Part of a small language model's weights: a variant of Muon for these matrices.
Each number is 128 + 24 x the weight over its row's rms, rounded and kept within 0 to 255. Layers, rows and columns count from 0. The size above them is the row's rms in percent of the matrix's.

# layer 12 MLP up, 1280x320, rms 0.207, rows 342-363, columns 0-159
size [ 99  90 108 103  97  82 103 100  86  96 101 102 107 101  99 104 109  83  95  99 105  97]
[[113 140 157 151 126 155 152 142 160  99 156 146 148 119 106 130 147 122 166 167 100 138 133 183  85 137 162 139 139  99 145 102 136 109 127 119 132 142 143 135 131 101 100  84 109 141 157 137 147 132 123 148 158 159  81 127 101  95 151 100 119 155  95 103 134 122 164 118 169 165 142 152 121 152 138 104 139 123 130 147 138 144 125 120 158 140 144 125  90 128 154 115  97 129 138  87 138 138 110 141 140 182 104 181 121 135 157 109 144 123 132 145 179  92  90 127 112 147 102 121 120 126 133 157 103 147 137 101  94 134 155 127 123 166  80 133  98 174 137 134 148  56 131  83  71 147 121 106 125 162 101 118 116 161 117 116 123 150  98 139]
 [128 128 123 120  76  63 138 126 141 121 145 103 103 117 142 145 112 136 174 135 129 143 116 114  88 155 163 134 125 129 105  85 131 133 124 104 122 156 169 146 116 127 145 120 141 144 119 171 134 145 113 133 100 142 124 122 138  77  96 108 126 129 104  82 160 123 138 113 139 120 173  98 141 114 106 177 148 169 127  89 137 140 137 157 102 141 124 117 105 145 121  93 184 131 102 127 106 123 159  99 118  45 176 153 154 148  82 114 169 117 150 113 145 138 109  86 106 112 119 151 138 127 111  85 125 164 152  86 134 109  95 155 133 127  94 104  88 118 132 131 135 136 139 148  86 169 106  86 115 152  89 136 144 113 133 133 124 123 155 160]
 [141 125 105  94 130 114  99  92 143 158 106  94 161 119 127 150 135 140 125 133 112 133 115  98 170 155 136 117 161  97 133 124 104 129 133 131  90 102 144 173  88 132 149 143 118 129 143 154 135 138 106 126  99 123  86 112 128 110 154 119 119 141 125 113 144 168 120 183 114 205 147 143 112 144 106 161 169 140 122 159  93 122 134 101 124 148  89  99 107 168 138 120  96 106  96 141 124 168 142 129 116 127  67 146 126 113 104  67 122 150 108 136 140 101 102 146 145 107 155 116 119 144  95 116 152 145 140 109 130 185 130 109 113 139 124 172  91 160 133 116 139 128 126 121 129 137  93 154 143 118 144 148 148 127 167 135  80 132  88 140]
 [127 120  97 144 115 129 117 157 122  88  84 111 139 119 132 147 149 108 110 106 162  91 175  97 127 100 155 144 158 183 100 145 143  87 135 137 169 177  80 118 104  82 154 169 125 130 185 142 150 136 139 134  84 141 140 153 141 101 145 152 157 120 123  93 110 110 166  95 132 121 103 116 123 105 130 141 165 105 125  91  99 114 115  74 116 144 116 121 138 115 133 120  93 136 116 154 129 127 151 139 149 152 156 124 138 113 122 146  89 104 130  74 127 126 100 138 149 173 108 191  98 155  95 185  90 161 155 123  88  81 113 139 123 138  83 134 134 109 109 139 147 113 127  90 133 143 184  71 113 176 116 168 136  87 122 126 156 136 118 100]
 [132 133 131 102  97 132 156 137 119 108 126 128 146 151 117 158 112 151 121 116  82 146 123 137 129 114  95 125 136 136 133 126 157 136 123 131 125 103 122 125 151 166 125 139 108 100 171 130  98 147 100 126 187 156  97 146  91 120 137 123 124 112 170 160  96 119 121 134 155 101 114  73  82 134 160 124  98 123 152 156 157 139 162  97 106 114 138 102  91 113 111 150 159 114 135 108 136 134  98 154 104 123  85 106 130 116 125 131 152 163 113 152 144 126  71 149  96 122  96 114 112  97  93 124  86 133 144 157 129  92 130 150 118 156 117 121  83  96 113 133 117 112 147  92 149 107 110 136 173 106 120  86 153 151 127 113  87 134 118 112]
 [161 133 138 140  99  92 141 106 154 136 150 113 161 140 109 168 111 163 103 113 176 127 166 111 132 143 120 145 156 128 101 158 100 151 107 139 120 106 106 114 123 164 163 123 114 111 114 173 134 129 110 137 122 108 147 167 125 133 128 186 115  95 119 152 108 146 129  88 112 121 101  94 132 157 139  95 120 174 109  80 140 110 124 129  97 109 107 175 131 117 162 137 107  94 147 123  99 129 163 131 108 131 102 153 146  92 191 147 144  91 161 139 118 105 160 123 121 151 122 132 103 122 118 127 150 135 117 117 109 123 154 118 130 135 142 157 141 107  92 125  92 158 150 134  94 129 203 163 181  98 170 167 136 138 118  88  91 145 103 136]
 [116 180 110 164 165 157 150 107 142 147 104 150 105 191 123 132 118  82 104 167 144 127 154 135 142 129  86 109 106 110 125 183 133 135 145 131 159 144 165 124 122 155 129 151  93 126 181 137 115 111 139 161 144 122  96 133 159 142 156 140 150  84 131 144  95 144 104 134 137 164  92 135 138 139 121 151 138 110 147 113 136 145 115 162  96 125 131 117 122 142 118 132 131 118 126 121 123 140 187 135 140  69 139 119 126 121 177 126 148  80 108 140 146 152 106 141 133 116 108 140 127 167 124 109 102 106 133 105 113  76 162 151 108 161 132 139 105 169 117 108 136 151 109 115 133 123  94 145  98 163 134 119  92 141 136 153 156 124 150 115]
 [134 131 127 102 135 123 160 139  87 112  90 140 109 143 125  82 120  98 136  99 103 106 171 132 117 122  82 142 108 125 124 120 175 126 153 144 103 120 175 143 108 135 131 108 115 102 127 157  83 105 105  84 153 107 141 139 167 122 135 108 157 135 123 164 149 126 157 107 189 161 126 150 102 121  75 144 134 120 135 109 152 136 140 128 121 167 154 116 158 101  96  96 103 125 113  82 150 161  86  98 128 137 130 131 103 146 126 140 145 145 138 145 100 129 112 128 108 133  82 114 104 154 144 105 138 124 127 133 156 143 135 144  97 143 143 132 124 132 138 162 148 149 122 105 136 127 217 153 119 118 122 141 123 113 144 129 150 134 138 146]
 [111 129 119  93 119 155 124 127 101  99  96 127 105 129 103 170  79 101 131 135 133 155 129 133 124 137 100 108 143 130  44  91 113 117 151 156 147 139 123 126 178 133 126 107 143 100 166 138 169  82 124 129 144 104 148 111 103  94 133 130 138 131 157 124 127 124 118 137 138 151 138 166 112 141 149 124 152 100 168 101 161 165 126 177  75  93  95 111 117 147 124 136 116 119 149 127 124 119 101 152 139  79 139 133 113 123 167 173 122 141 124 126 106 109 161 191 137 110 155 114 144  99  58 112 144 127 139 131 143 124  94 149 149 150  97  85 138 128 151 133  90 108  85 129 161 127 114 125 119 117 122 121 138  95 155 164 143 166  78 134]
 [130  60 115 129 183 130  72 118 108  81 118 147  97 104 150 128 116 118 169 135 158 145  97 120 146 121 108 128 155 134 145 134 145 157 133 145 117 122  85 141 142 161 130 142 148 169 169 127 117 181 137 172 127 173 116 153 137 140 139 130  40  93  74 107 136 132 138 136 131 137 172 131 115 131  98 127 155 128  97 139 132 112 122 140 111 100 114 138 166 111  96 117 120 150 148 107 128 133  50  82 105 157 126  96 147 138 151 151 161 118 119 106 149 149 116 153 102 126  84 114 135 125 131 137 137 134 106 146 160 127 131 146 127 104 103 115 117 117 107 158 147 129 111 104 163 142 163 163 117  69 126 135 128 122 122 158 127 143 110  92]
 [125 162 145 103 154 146 135 126 137 132 119 141 110 123 143 100 109 109 132  89 132 137 109 129 117 173 127 138 176  90 162 106 122 157 129 152 112 113 134 129 117 140 168 119 182 147 110 113 116 143  81 128  98 132 132 158 125 134 131 150 164 159 101  81 158 132 101 118 136 163 133 126 114 125  83 161 107  97  94 106 149 138  78 140 151 126  67 104 135 182 133  64 166 165  90 133 110 100 114 119 109 165 129 125 121 147 136 125 135 120 134 108 134 101 104 113 106  92 103  97 114 146 133 103 128 115 165 120  89 152 126 128 136 148 180 123 140 138 134 148 153 167  89 146 101 110 129 133 127 145 151 107  67 118  98 135 143 115  95 106]
 [110 164 156 110  98 124  92 107  82 153 147  75 133 152 111 116 100 109 169 138 118 112 102 141 138 103 109 107 108 135 115 129 113 151 118 133 147 132  98 143 152 100  78 151 143 131 118 111 136 143 120 119 128 102  88 114 174 120 103 122 112 169 114 110  91 136  99 133 140 133 110  57 154 159 117 171 104 150 142  92 129  85 140 113 203 139 147 134 146 118 148 108  87 138 127 110 127 138 129 134 116 128 107  97 181 130 138  95 118 132 122 130 115 165 148 144 132 150 176 146 111  83 126 125 114 110 162 138 162 114 138 122 120 117  98 134 138 144 139 124 135 133 116 102 147 118 167 117 127 126 111 151 135 120 105 132 141 157  97 143]
 [ 93 120 142 116 152 145 120 131  97 149 162 166 133 128 151 145 161 131 140  64 147  94 115  70 143 104  98 172 105 131 105 161 117 160 126 154 156 132 167 117 156 118 121 113 148 125 102 113 143  99 117 127 123  87  85 105 130 119 146  96 148 140 173 164 107  90 110 149 113 115 131 182 136 142 106 159 160 121 124  99 110 149 127  80  90 146 144 171 129  89 162 155 138 129 132 127 154 142 106 134 105 131  92 103 163 127 132 129  95 159 128 128 167 121 121  99 143 122 155 111 116 118 132 150  80  93 136 109 100 168 151 155 115 131 114 122 136  99 184 127  94 117 162  91  95 140 149  88  87 107 130 158 173 140 114 108 130 127 160 112]
 [ 75 162 180 145 133 159 139 142 134 119 140  60 140 115 148 141 132 105 154 157 124 146 113 133 136 121 101 137 157 117 132 130 120 120 133 117 166 125 126 124  92  45 148 141 108 107 118 109 145 128  84 126 145 141 131 143 162 151 145 151 138 112 160 153 156 126 152  95 111 137 110 109 110 128 130 116 131 123 116 111  96 142 124 157 128 137 138 119  88 118 110 133 136 176 143  96 108 157 134 155 124 123 130 101 166 147 115 156 111 127 160 125  86 137 108 131 138 145 103 155 113 161 123 120  85 125 172 120 105 153 120 141 102 165 114  86 112  95 103 169 118  58 168 128 112 124 133 128  99 143 105 190 134  88 114 139 134 118 146 164]
 [136 118 122 120 143  53 148 114  82 119 154 149 158 124 160 107 133 100 120 125 151 132 144 132 128 106 126  74 136 135 100 131 120 128 111 142 134 134 113  94 132 138 114 129 115 133 127 111 104 113 130 133 138 137 134 148 140 126 131 166 144 151 130  96  99 116 102 174 110  83 160 109  86 134 119 154 119  99 169  95 173 113 160 155 132 141  91 113 115 129 118 159 111 123 144 130 135 156 106  95 122 122 100 127 118 141 143 171 146 118 107  93 166  95 138  92 154 175 147 160 128 146 121  94 170 157 120  99  83 100 134 184 131 154 127 144 120  55 106 165 166 135 135 154 120 148 135 159  92 150 107 116 133 132 127 142 149 119 115 129]
 [133 156 101 132  93 107 129 129  98  87 123 129 123 123 126 122 117 140 138 125 148 108 156 136 136 141 140 177 125 123 128 126 163 129 111 111 138 195  90  84 104 162 115 132 155  97 115 102 155 124 124 107 109 101 148 123 154 130 128 132 132 110 138  96 126 125 126 143 118 133 147 120 129 139 148 120 136 169 128 110 126 139  87 116 130  78 125 158 133  85 123 122 138 148 136 127 111 112 171 100 123  93 148 122 104  79 156 124 187 147 146 125  89 120 115 116 162 150  93 143  95 142  68  95 141 123 110 141 117 106 104 157 140 160 144 138 126 139 114 144 123 122 164 136 154 120 161 111 122  85 101 148 129 143 164 129 122 178 146 122]
 [156 132 119 136  92 115 129 114 142 113 115 157 138 135 123  87 138 129 156 163 103 134 103 117 167 133 107 136  99 137 125 144 139 104 114 124 134 139 115  94 103 111 121 128 157 119  95 139 145  91 158  86  95  93 113 140 100  98 115 168 117 151  69 163 155  87 105 112 144  89 170 150 161 139 155 119 114  98  96  82 142 133 141 131 132 124 134 109 119 122 165 168 160 121 110 147  94 109 180 141 122 160 168 118 137 150  98 120 119 165 127 112 106 125 126 118  98 122 139 137  75 140 119 163  99 201 169 139 138 124  67 115 143 130 129 157 177  96 171 118 150 112 159 100 147  88 125  96 111 137 110 117 123 109 145 122 156 122 107 178]
 [ 89 145 127 111 107 168 113 159 144  92 143 122 112  96 127 116 135  93 145 125 121 140 124 161 171 116 135 100 108 109  94  98 104 144 110 138 128 127  79 185  86 148 120  92  98  86 131 153 152 125 152 171 120 129 166 138 118 134 163 103 115 146 192 144 123 177 116  97 120 136 124 122  95 139 117  94 113 135 137 156 149 153  81 139 135 141 104 137 135 160 126 132 138 148 126 112 153 140 132 101  93 108 113 145 136 147 166 153 130 110  72 139 101 109  93 143 144  69 125 159 102  99 160 143 136 131 168 163  98 131 118 111 118 159 144  95 119 129 115 105 118 171 155 150 142 105 139 127 106 133 106  79 135 105 142 149 164 130 127 122]
 [142 167 162 146 150 151 148 135 211 171 133  98  97 100 123 142 110 108 159  89 122 107 126 143  97 143 150 128 108 143 167 151 132 117 191 144 140 193 115  90 154 120 124 172 108 135 107 113 134 103 201  97 155 115  94 150 146 104 143  97 116 103 118 131 166 156  95 127  99  93 166 101 130 124 139 143 151  99 138 136 120 115 133  97 117 133 136 109 115  98  92 114 169 144 134 134 156 145 136 194 109  97 114 129 101 113 121 148 116 117 127 150 154 110 118 155 148 133 141 155 154 129 163 111 123  96 173  67 114 107 147 120 134 134 119 131 112 116 147 133 160 134 106 115 151 131  99 172 150 147 112 127  88 157  76 108 113 159 158 112]
 [ 90 146 106 113  81 141 145 117 147 119 136 144 138  96 131  75 120 147 115 108 167 151 129 139 160 150 134 114  73 129 138 155 112 131 148 135 120 139 116 148  83 176  95 102 123 114 141 111  94 150 166  88 125 159 120  74  78 144  87 166 127 100 177 109 147 152 151 121 122 104 110  91 105  79 164 163 127 107 171 119  97  99 145  94 153  94 116 145 129  78 165 120 136 159 108 116 124 139 110 126 106 128 117 146 152  88 119 134 119 124 115 174 119 154 139 102 121 137 139 138  92 134 161 126 118 170 109 126 192 137 121 123 169 118 132 148 123 111 104 124 126  95 115 126 159 117 139 120 151 116 107 119 149 184  64 153 116 122 168  63]
 [ 95 122 153 121 144 121 103 134  75 120 131 119 113 135 125 123 158  99 143 151 126 151  89 136 168 146  94 166 167 109  79 177  98 120 109 140  98 110 154 138 188  78 129  94  82 112 142 148 131  96 128 113 156 115 148 126 113 122 120 116 145 156 122 103 108 154  81 128 154 150 155 110 137 160 128 189 111 124 132  99 151 114  97 116 139 127 140 149 102 151 139  90 120 159 130  90  94 130 149 157 156 114 117 141 112 123 137 173 139 111 106 155 127 126 155 179 155 141 138 127 169  99 179 156 148 137 134 156 138 144 157 113 151 200 140 120 138 136 121 159 109 140 158 136 161 135 116 103 158  98 119 112 105 162 152 112 122 147 106 154]
 [ 74 160 128 140 126 116 170 140 144 116 100 121 135 125 132 117 139 111 109 145 146  89 119 154 141  68 142 139 131 127  63 117 143 158 163 179 138 128 175 164 138 185 102 105 161 116 165  92  73 116 157 113 135 115  76 116  98  91 114  75 142 150  84 111  94 164 127 125 125 123 134 154 154 125 106 120 121 115 137 173 132 150 142  93 105 163 139 174 103  83 143 175 126 121 119 125  97 169 129 127 103 115 158 142 115 112 134 128 121 134 141 132 119 137 141 103  84 147 117 118 110 136 120 154 148 128  89 145 157 155 158 105 118 156 111 154 107 156 120 130  96 116 134  92 122 182 122 105 122 173 122 107 152 124 167 167 111 145 105 104]]
# layer 12 MLP down (transposed), 1280x320, rms 0.109, rows 342-362, columns 0-159
size [103  84 120 110  93  79 100 102  85  98 100 107 113 103  94 107 112  74  87  96 106]
[[120 120 113  87  83 142 114 109 122 140 140 120  80 149 109 154 155 112 114 146 194 151 139 139 129 107 109 137 146 123 166 130 129 145 120 157 143 108  56 123 125 115 141  99 131 116  94 117 120 124 187 131 143 160 146 131 105 116  96 150 111 106 112 154  69 128 114 159 141 156 109 161 139 124 148 156 153 115  79 148 122 130 117 175 140 144 139  95 110 143 140 119 138 169 126 119 128 118 136 115 138  51 171  93 164 106  99 136 137 125 148 110 111 104 151 108 157 147 114 105 119 140 130 137 113 145 107 192 139  69 138 141 137  58 136 121 128  86 134  79 131 129 153 136 125 127  91 145 119 134 133 148 107 180 149 141 111 147 139 139]
 [131 117 136 136 130 141 144 184 135 124 131 122 123 184 121 115 118 119 114 100 128  85 164 109 130 138 136  93 109 146 116 127 144 100 152 176 108 148 142 156 132 123 137 108 132 145 138 113 155 129 119 131 147 149 148  82 170 143 124 114 130 129  96 153 136 135  90  97 113  97 101 132 146 117 124 160  93 126  77 107 105 138 104 138 131 128 145 137 122 136 140 147 101 128 141 129 106 152 154 147 114 155 175 129 139 117 131  93 108 109  88 144 125 120 167 111 131 156 101 147 100  94 147 124 153 151 137 149 121 153 114  98 121 118  99 110  75 132 142 109 148 115 139 118 139 106 107 121 119 129 174 146 125  89 156 133 134 109 126 143]
 [175 207  80 121 112 160 163 110 199 103 139 159 131 161 100 118 142 138 113 107  74 125 113  89 134 130 124 146 106 113 140  97 107 140 153 119 148  99 117 145 128 138 104  99 111  85 128 174 136 151 119 157 146 145 120 109 121 124 130 124 156 145 142 125 127 161 118 139 108 124 103 131 111 137 102 101 135 134  97  90  86 154  96 145 144 183 116 124 132 142 141 137  88 107 104 106  86 158 126 115  99 115 138 122 125 121 143 125 119 127 108 112  92 124 105 144 109 114 142 115 118 160  91 127 135 144 128 190 137 150 125  77 161  81 105 106  90 172 107 157 134 125 137 141 125 143 117 115 154 105 144 110 102 137 138 122 102 149 116 100]
 [ 92  95 141 125 143  96 175 128 149 110 112 114 148 100 120 121 106 115 122 114 171 142 164 134 148 169  77 116 149 169 149 140  77  96 145 151 158 191 124  96 119 121  92 159 119 119 142 118 111 139 103 175 111 166 157 178 146 164 124 113 144 118 127  86 121 145 140 142  99  72 134  89 120 106 184 114  99 150 112 108 112 126 153 127 112 179 179 131 127 151 164 145 100 148 162 132 151 111 157 136 134 120 137 126 103 167 129 127 123 125  91 137 135 147 104 118 104 142 137 110 152 125 123 129 122 123 153 115 131 101 134 137 120 107 136 128  84 170 150 178 112 108 102  81 107 140 135 106 154 128 140 131 132  86  98  93 135 120 124  83]
 [117 139 107 126 111 139  92 157 106 148 128 126 148 144  87 127  94  61 113 183 112 153 128 117 141 132 110 147 154 142 144 137 136 117  96 139 126 117 122 127 124 111  99 140  77 124 148 140 142 155 146 136 135 121 167 113 156  91 147 132 147 165 127 114 148 147 201 135  80 127 153 123 164 168  68 143 153 112 139 114 105 125  94 141 136 155 168 145 129 110  99 153 103 178 118 134 115 123 128 124 104 160 160  79 137 126 127 130 142  99 131 151 129  82 155 135 184  92  82 121 132 150 130 116 126 127 124 108 123 124 100  84  77 166 128 126  77 101 149 149 103  89 159 147 129 139 122 153 104 122 126 156  81 154 154 155 118 128 144  66]
 [119 116 140  85 136 138  90 141 101 136 155 101 134 180 150 112 136  82 126 153 175 100 122 149 137 114 114 146  95 151 142  89 125 119 153 128 125 104 159 126 155 111 132 153 139  69 135  99 131 138 141 148 120 100 121  93 153 134 162 139 181 121  29 131 130 155 108 145 135 135 165 158 125 119 131 123 102 145 123 152 102 124 102 111 120 146 133 149 116 126 121 103 113  95  96 154 112 125 106 133 142 153 125  94 119 129 138 118 125 142 140 149 127 138 128 129 142 141 130 154 150 120 105  89 114 106 138 108 135 149 134  95 164 123 106 146 126 143 134 153 175 138 141 102 117 133 155 110 107 184 118 109 165  97 158 163 145 125  83 123]
 [151  95 141  84 103 123  94 142 121 107  92 107 188 108 129  86 105  97 111 131 175 140 155 135  74 156 123 117 160 131 143 123 124 127  80  93 141 153  87 158 132 111  96 157 145 113 125 107 128  97 183  95 120 131  89 147  98 112  70 109 122 132  81 140 161 112 122 155 144  87 110 108 130 141 154 161 116 121  87 122 100 103 131 120 135 138  98 133 116 124 149 142 123 140 118 145 119 140  99 149  93 161 139 140 138 110 154 153 149 136 128 167 151 170 125 116 172 122 104 126 105 106 115 170 135 124 159 158 105 119 117 163 167 123 128  86 106 163 162 159 132 119 107  93 142 125 143 128 154 105 126 119 111 151  92 148 136 115 176 124]
 [134 164 132 122 166 113  96 162 101 137 127 130 146  99 129 113 161 179 126 156 108 117  72 116 150 103 130 143 150  95  79 146 134 142 125 102 105 141 153  92 179 126 109 105 134 136 125  96 124 120 127 125  95 107 143 118 116 117 114 163 129 128 103 145 105 119 113 150 118 151 169 121 168 136 166 161  94 100 114 158 128 147 127 120 173  88 154  95 134 128 128 141 169 116 132 118 106 135 176 100 121 133 133 135 174 130 137 154 112 111 154 123 129 114  80 146 168 108 122 157 145 111  93 117 115 150 136 119 144 155 103  92 142 110 129 125  86 124 119 137 109 138 137  97  88 127 118 125 128 134 165 123 123 135  99 148 125 113 171 101]
 [ 95 119 112 122 160 104 126 104 139 126 100 101 144 127 108 136 110 114 113 106 129 130 130 135 176 149 145 155 143 144  89 130 159 126 147 132 138 117 105 139 106 144 123 132 127 124  82  98 125 170  98 115 127 161 146 143 152 181 107  90 111 107 147 128 126  85 117 137 137 135 156 178 141 131 146 149 144 131 162 170 121 113 125 127 167 124 179 150 151 129 130 107 142 112 127 158 150 125  99 144 130 133 118 134  97 158  86 159 126 167 107 117 135 143 148 134 141 111 109 131 146 192 126 143 155 129 133 135 134 112  86 135 110 139 151 119 109 114  99 174 193  96 107 167  65 115 107 150  99 106 112 162 150 148 119 148 111 113  97 138]
 [140 122 126 109 118  97 122 155 170 150  68 161 133 119 137 119 146 100 130 154 151  97 101 163 151  95 151 130 123 143 109  99 151 120 129 164 122 134 132 127 127 127 121  93 131 121  98 136 113 158 162 128 154 149 146  89 165 142 131 143 124 120  53 163  99 158 122 116 150  91 156 142 133 112  86 102 140 138 113 141 159 124 129 146 180 124  91 127 176 104 129 160 146 145 150 100 120 103  94 159  93 125 131 106 153 125 131 117 161  78 153 142 151 124 110 106 151 121 115 152 114 138 135 142 165 155 107 144 186 111  89  96 126 147 149 133 127  77 118 151  83  99  88  82 180 109 123 112 143 103 150 125 126 149 162 159 129  95 119 143]
 [157 142 133 133 129 138 144 106 118 116 107 134 106 135 157 128  96 105 117 143 142 155 121 148 124 134 128 135 153 103 141 121 113 118 103 117 128 120 102 114 183 128 149  87 133  90 147 169 184 127 121 165 144 154 137 106 118 145 108 148 161 159 158 124 114 146 141 109 102 136 149 126 131 184 141 118 123 105 131 174 145 106 105  96 121 109 120 191  91 133 123 103 108 104 109 159 118 156 157 149 139 118 122 107 154 139 138  84 132 100 173  86 141 147 128 146 168 133 135 137 131 154  91 153 142  83  93 129 132 116  51 133  80 114 165 147  99 145 111 175 105 140 117 121 129 148 112 121 162 117 147 145 133 165 132 135 146 113 127 154]
 [156  98 121 118 113 140 169 108 127 140 137 126 152 144 149 132 168 154 166 111 152 162 153 165 170 108 122 143 108 103  88 100 108 147 101 115 138 127 100 123 109  74  94 134 141 166 111 126 165 111 113 119 151 156 102 158 101  86 108 113 149 125 124 143 117 122 108  97 163  82 100 128 138 158 179 141  91 117 115 126 152 138 153 147 161 110  86 113 129 134 150 118  69 167 117  92 150 156 113 168 119 121 149  94 100 126 189 137 146 146 119 116 150  91 118 105 151 146 108 140 167 143 141 130 140  93  92 102 118 133 108 167 128  97 114 126 162 124 103 105 185 156 175 112 112 123 115 120 153 110  73 114 153 116  99 138 149 132 133 141]
 [142 126  96 107 164 117 109 151 140 166 178 132 100 137 147  96 108 154 117 106 106 106 103 106 156 130 135 137 115 163 166  91  99 105 103 152 169 135 119 169 142 103 133 102 150 126 107 123 119 106 146 124 107 123 142 122 109 125 166 141 125 123 145 136 137 114 170 130 107 102 111  96 185  90 120  89 108 120 178 125 117 184 118 164 101 153 184 130 214 106 168 131  88 122 122 141 138 118 110  97  98 106 138 122  94 120 122  94 142 139 126  93 139 150 116 118 113 164 119 103 145 111 142 122 140  85 138 145 137 113 124 139 111 127 122 145 141 144 167 127 117 153 155 104 129 115 115 123 101 137 158 134 141 120  89 139 134 142 140 139]
 [136 123  95 129 168 134 119 114 109 104 145 140  94 123 156 147 114 148 147  96 119 165 109 143 131 134 103 127 160 131 130 121  91 147 129 119 153 115 141  86  98 142 134 131 138 159  83 138 106 155 121 158 139 150  92 114 154  87 116 104  98 125 162 107 111 118 119 143 125  85 139 104 139 115 115 138 121 152 129 175 126 128 151 130  93 133 124 176 182  93 128 110 139 129 111 156 117 126  91 138  99 144 148 144  84 112 130 140 127 154 152 125 132  86 108 111 184 122 116 160 107 113 174 110 114 132 134 134 146 165 163 113  89  77 124 133 144 136 124 107 138 142 146 116 115 122  84 132 130 134 100  97 106 139 118 130 149 109  72 142]
 [106 150 131 140 144 150 132 158 160 148 110 138 133 128 119 137 175 128 119 107 152 118 154 154 131  90 117 120 171 160 116 149 119 158 163 114 170 142  94 202 182 145  99 129 116  80 127 139 189 142 143  95 108 153 122 156 107 115 138  99 104 147 148 134 114 103 127 138 129 118 146 128 176 157 145 116 145 106 117 131 163 107 121 126 100 115 143 135 159 123 104 105 117  95 110 100 159 112  96 100 141 151 130 113 146 128 112 133 156 129 123 111  93  92 163 130  98 147 101 113 107 144 101 131 138  68 140 130 118 127 104 117 149  87 105 134 153 153 126 116 104 153 116 124 122 136  80 143 154 135 118 126 146  81 137 132 136 137 118 170]
 [115  85 145 106 120 144 131 168 182  68 123 111 131  86 139 123 106 112 130 172  98 103 119 162 131 122 152 122 121 147 132 132  98 159 115 187 143 111 146 114 160 168  93 117 127 129 149 142 159  98 171 124 161 169 136 152 152 148  88 150 126  89 165 141 148 138 113 108 148 132 131 139 126 124 127 146 159 140 124 132  98 130 133 114 100 128 148 141 160 118 135 129 109 176 152 143 114 100 138 118 122 171 130 169 110 108  89 135 152 138 111 122 110 105 129 139 161 123 135 122 151 117  96 111 112 157 147 138 121  97  48 113 114 115 100 145 170 120 131 121 139 133 143 136 136  87  98 118  93 101 151 128 130 151 122 147 155 199 106 130]
 [137  98 106 192 168 126 128 147 108 114 116 153 123 109  82 147 123 138  95 118 118 124 110 159 135 134 112 146 151 162 119 127 140 106 109 165 160 156 142 136 101 159 100 148 129 123 132 109 179 136 142 151 125 107 119 100 139 130 158 141 168 167 144 131 165 163 113 150  84 113 177 115 135 154 123 121 127  97 127 110 131 142 213 139 111 130 136  92 149 151  85 121 138 121 181 123 123 134 142 100 149 139 126 112 101 120 166 112 122 149 101 160  94  95 149  99 111 123 129 108 129 101 174 152 110 155 117 106 166 152 148 110 162 140 131 149 133 125  95 144  67 140 121  68 105 139 100 132  83  82 119 122 119 113 101  65 130 116 166 125]
 [113 114 116 135 123 114 104 125  84 105 152  84 171 129 151 116 148 127 116  99 127 180 112 164 122 121 128 149 124 156 103 124 128 106 137  67 159  98 130 115 128 102 158  78 154 149 119 135 139 127 136 119 141 100  94 131 136 142 135 128 124 162 142 123  78 178 110 143 118  78 165 145 197 131 142 113 167 163 168 138 115 122 113 158 184 165  93 159 190 173 119  85 130 105 141 140 163 117 129 137 139 130  96 116 135 120 128 148 131  99 135 132 158 159 111 121 141  70 113 147 131 117 115 148 111 104 175 148 157 139 106 146 139 104 105 118 180 113  97 113 124 133 154  95 173 129 143 134 103 169 121 145 140 107 101 142 121 104 149 126]
 [123 148 122 168 130 132  92 133  80 118 165 116 160 156  91 136 106 117  91 165 146 118 158 135 111 106 110  96 130 131 108 154 144 161 143 150 153  94 126 147  99 127 105 126 139 118 134 143 114 133 127 172 134 163 158 110 110 114 129 135 128 116  53  99 107 103 133 128 106 184 101 152  90 121 113 102 133 135  95  95 109 142 133 171 147  97 111 133 104  89 168 157  99 129 143 118 123 142 124 144 128 120 146 126 102 122 121 153 139  94 102  57 128 126 164 116 137 141 120 123 102 107 163 136 146 142  89 147 166 187 132 151 113  95 153 147 128 110 127 135 126  91 179 178 161 129 117 122 108 139 143  92 111 138 157 197 135 101 113 110]
 [132 141 136 152 146 137 153 162  86 109 112 113 142 132 118 131  86 119  90 119 165  87 144 100 138  96 179 132 128 131 124 113 132 140 138 142 116 104 111 130 165 140 113 123 105 120 152 153 141  97 120 112 121 137 147 121 106 112  93 133 110 171 121 161 104 123 128 155  86 128 142 130 167  95 122 145  78 123 151  93 148 109 107 135  90 118 164 132  87 137 118  87 114 104 127 166 172 179 100 117 156  93 164 105  76 114 107 119 131 147 137 106 136 133 102 129 146 133 105 120 124 165 115 142 163 110 154 146 133 114  86 132 139 162 104 103 102 118 132 125 155 144  97 138 134 176 154 112 143  90 144  98 136  83 112 144  77 159 146 134]
 [135 152 153 106 114 141 121 106 161 183 121 102  91 177  83 115 138 129  78 139 122  89 100 139 108 137 152  80 134 118 107 141 108 126 136 161 111 116 129 175 112 128 136 121 151 105 158 102 101 165 153 123 165 129 122 131 120  86 117 119 127 153 174 186 131 138 142 143 142 135 105 122 140 124 129 111 126 154 114 121 137 147 103 107 160 151 137 130 168 118 117  99  74 133 146 124 127 116 118 131 117 120 128 139 135 133 138 154 134 168 146 126 150 108 164 126 122 123 103 139 132 173 134 119 151 139 135 114 142 138  78 155 182 120 159 147 142 149 147 140  95  84 117 126 154 121 124 106 127 113 178 129 120 108 153 117 119 125 180  71]]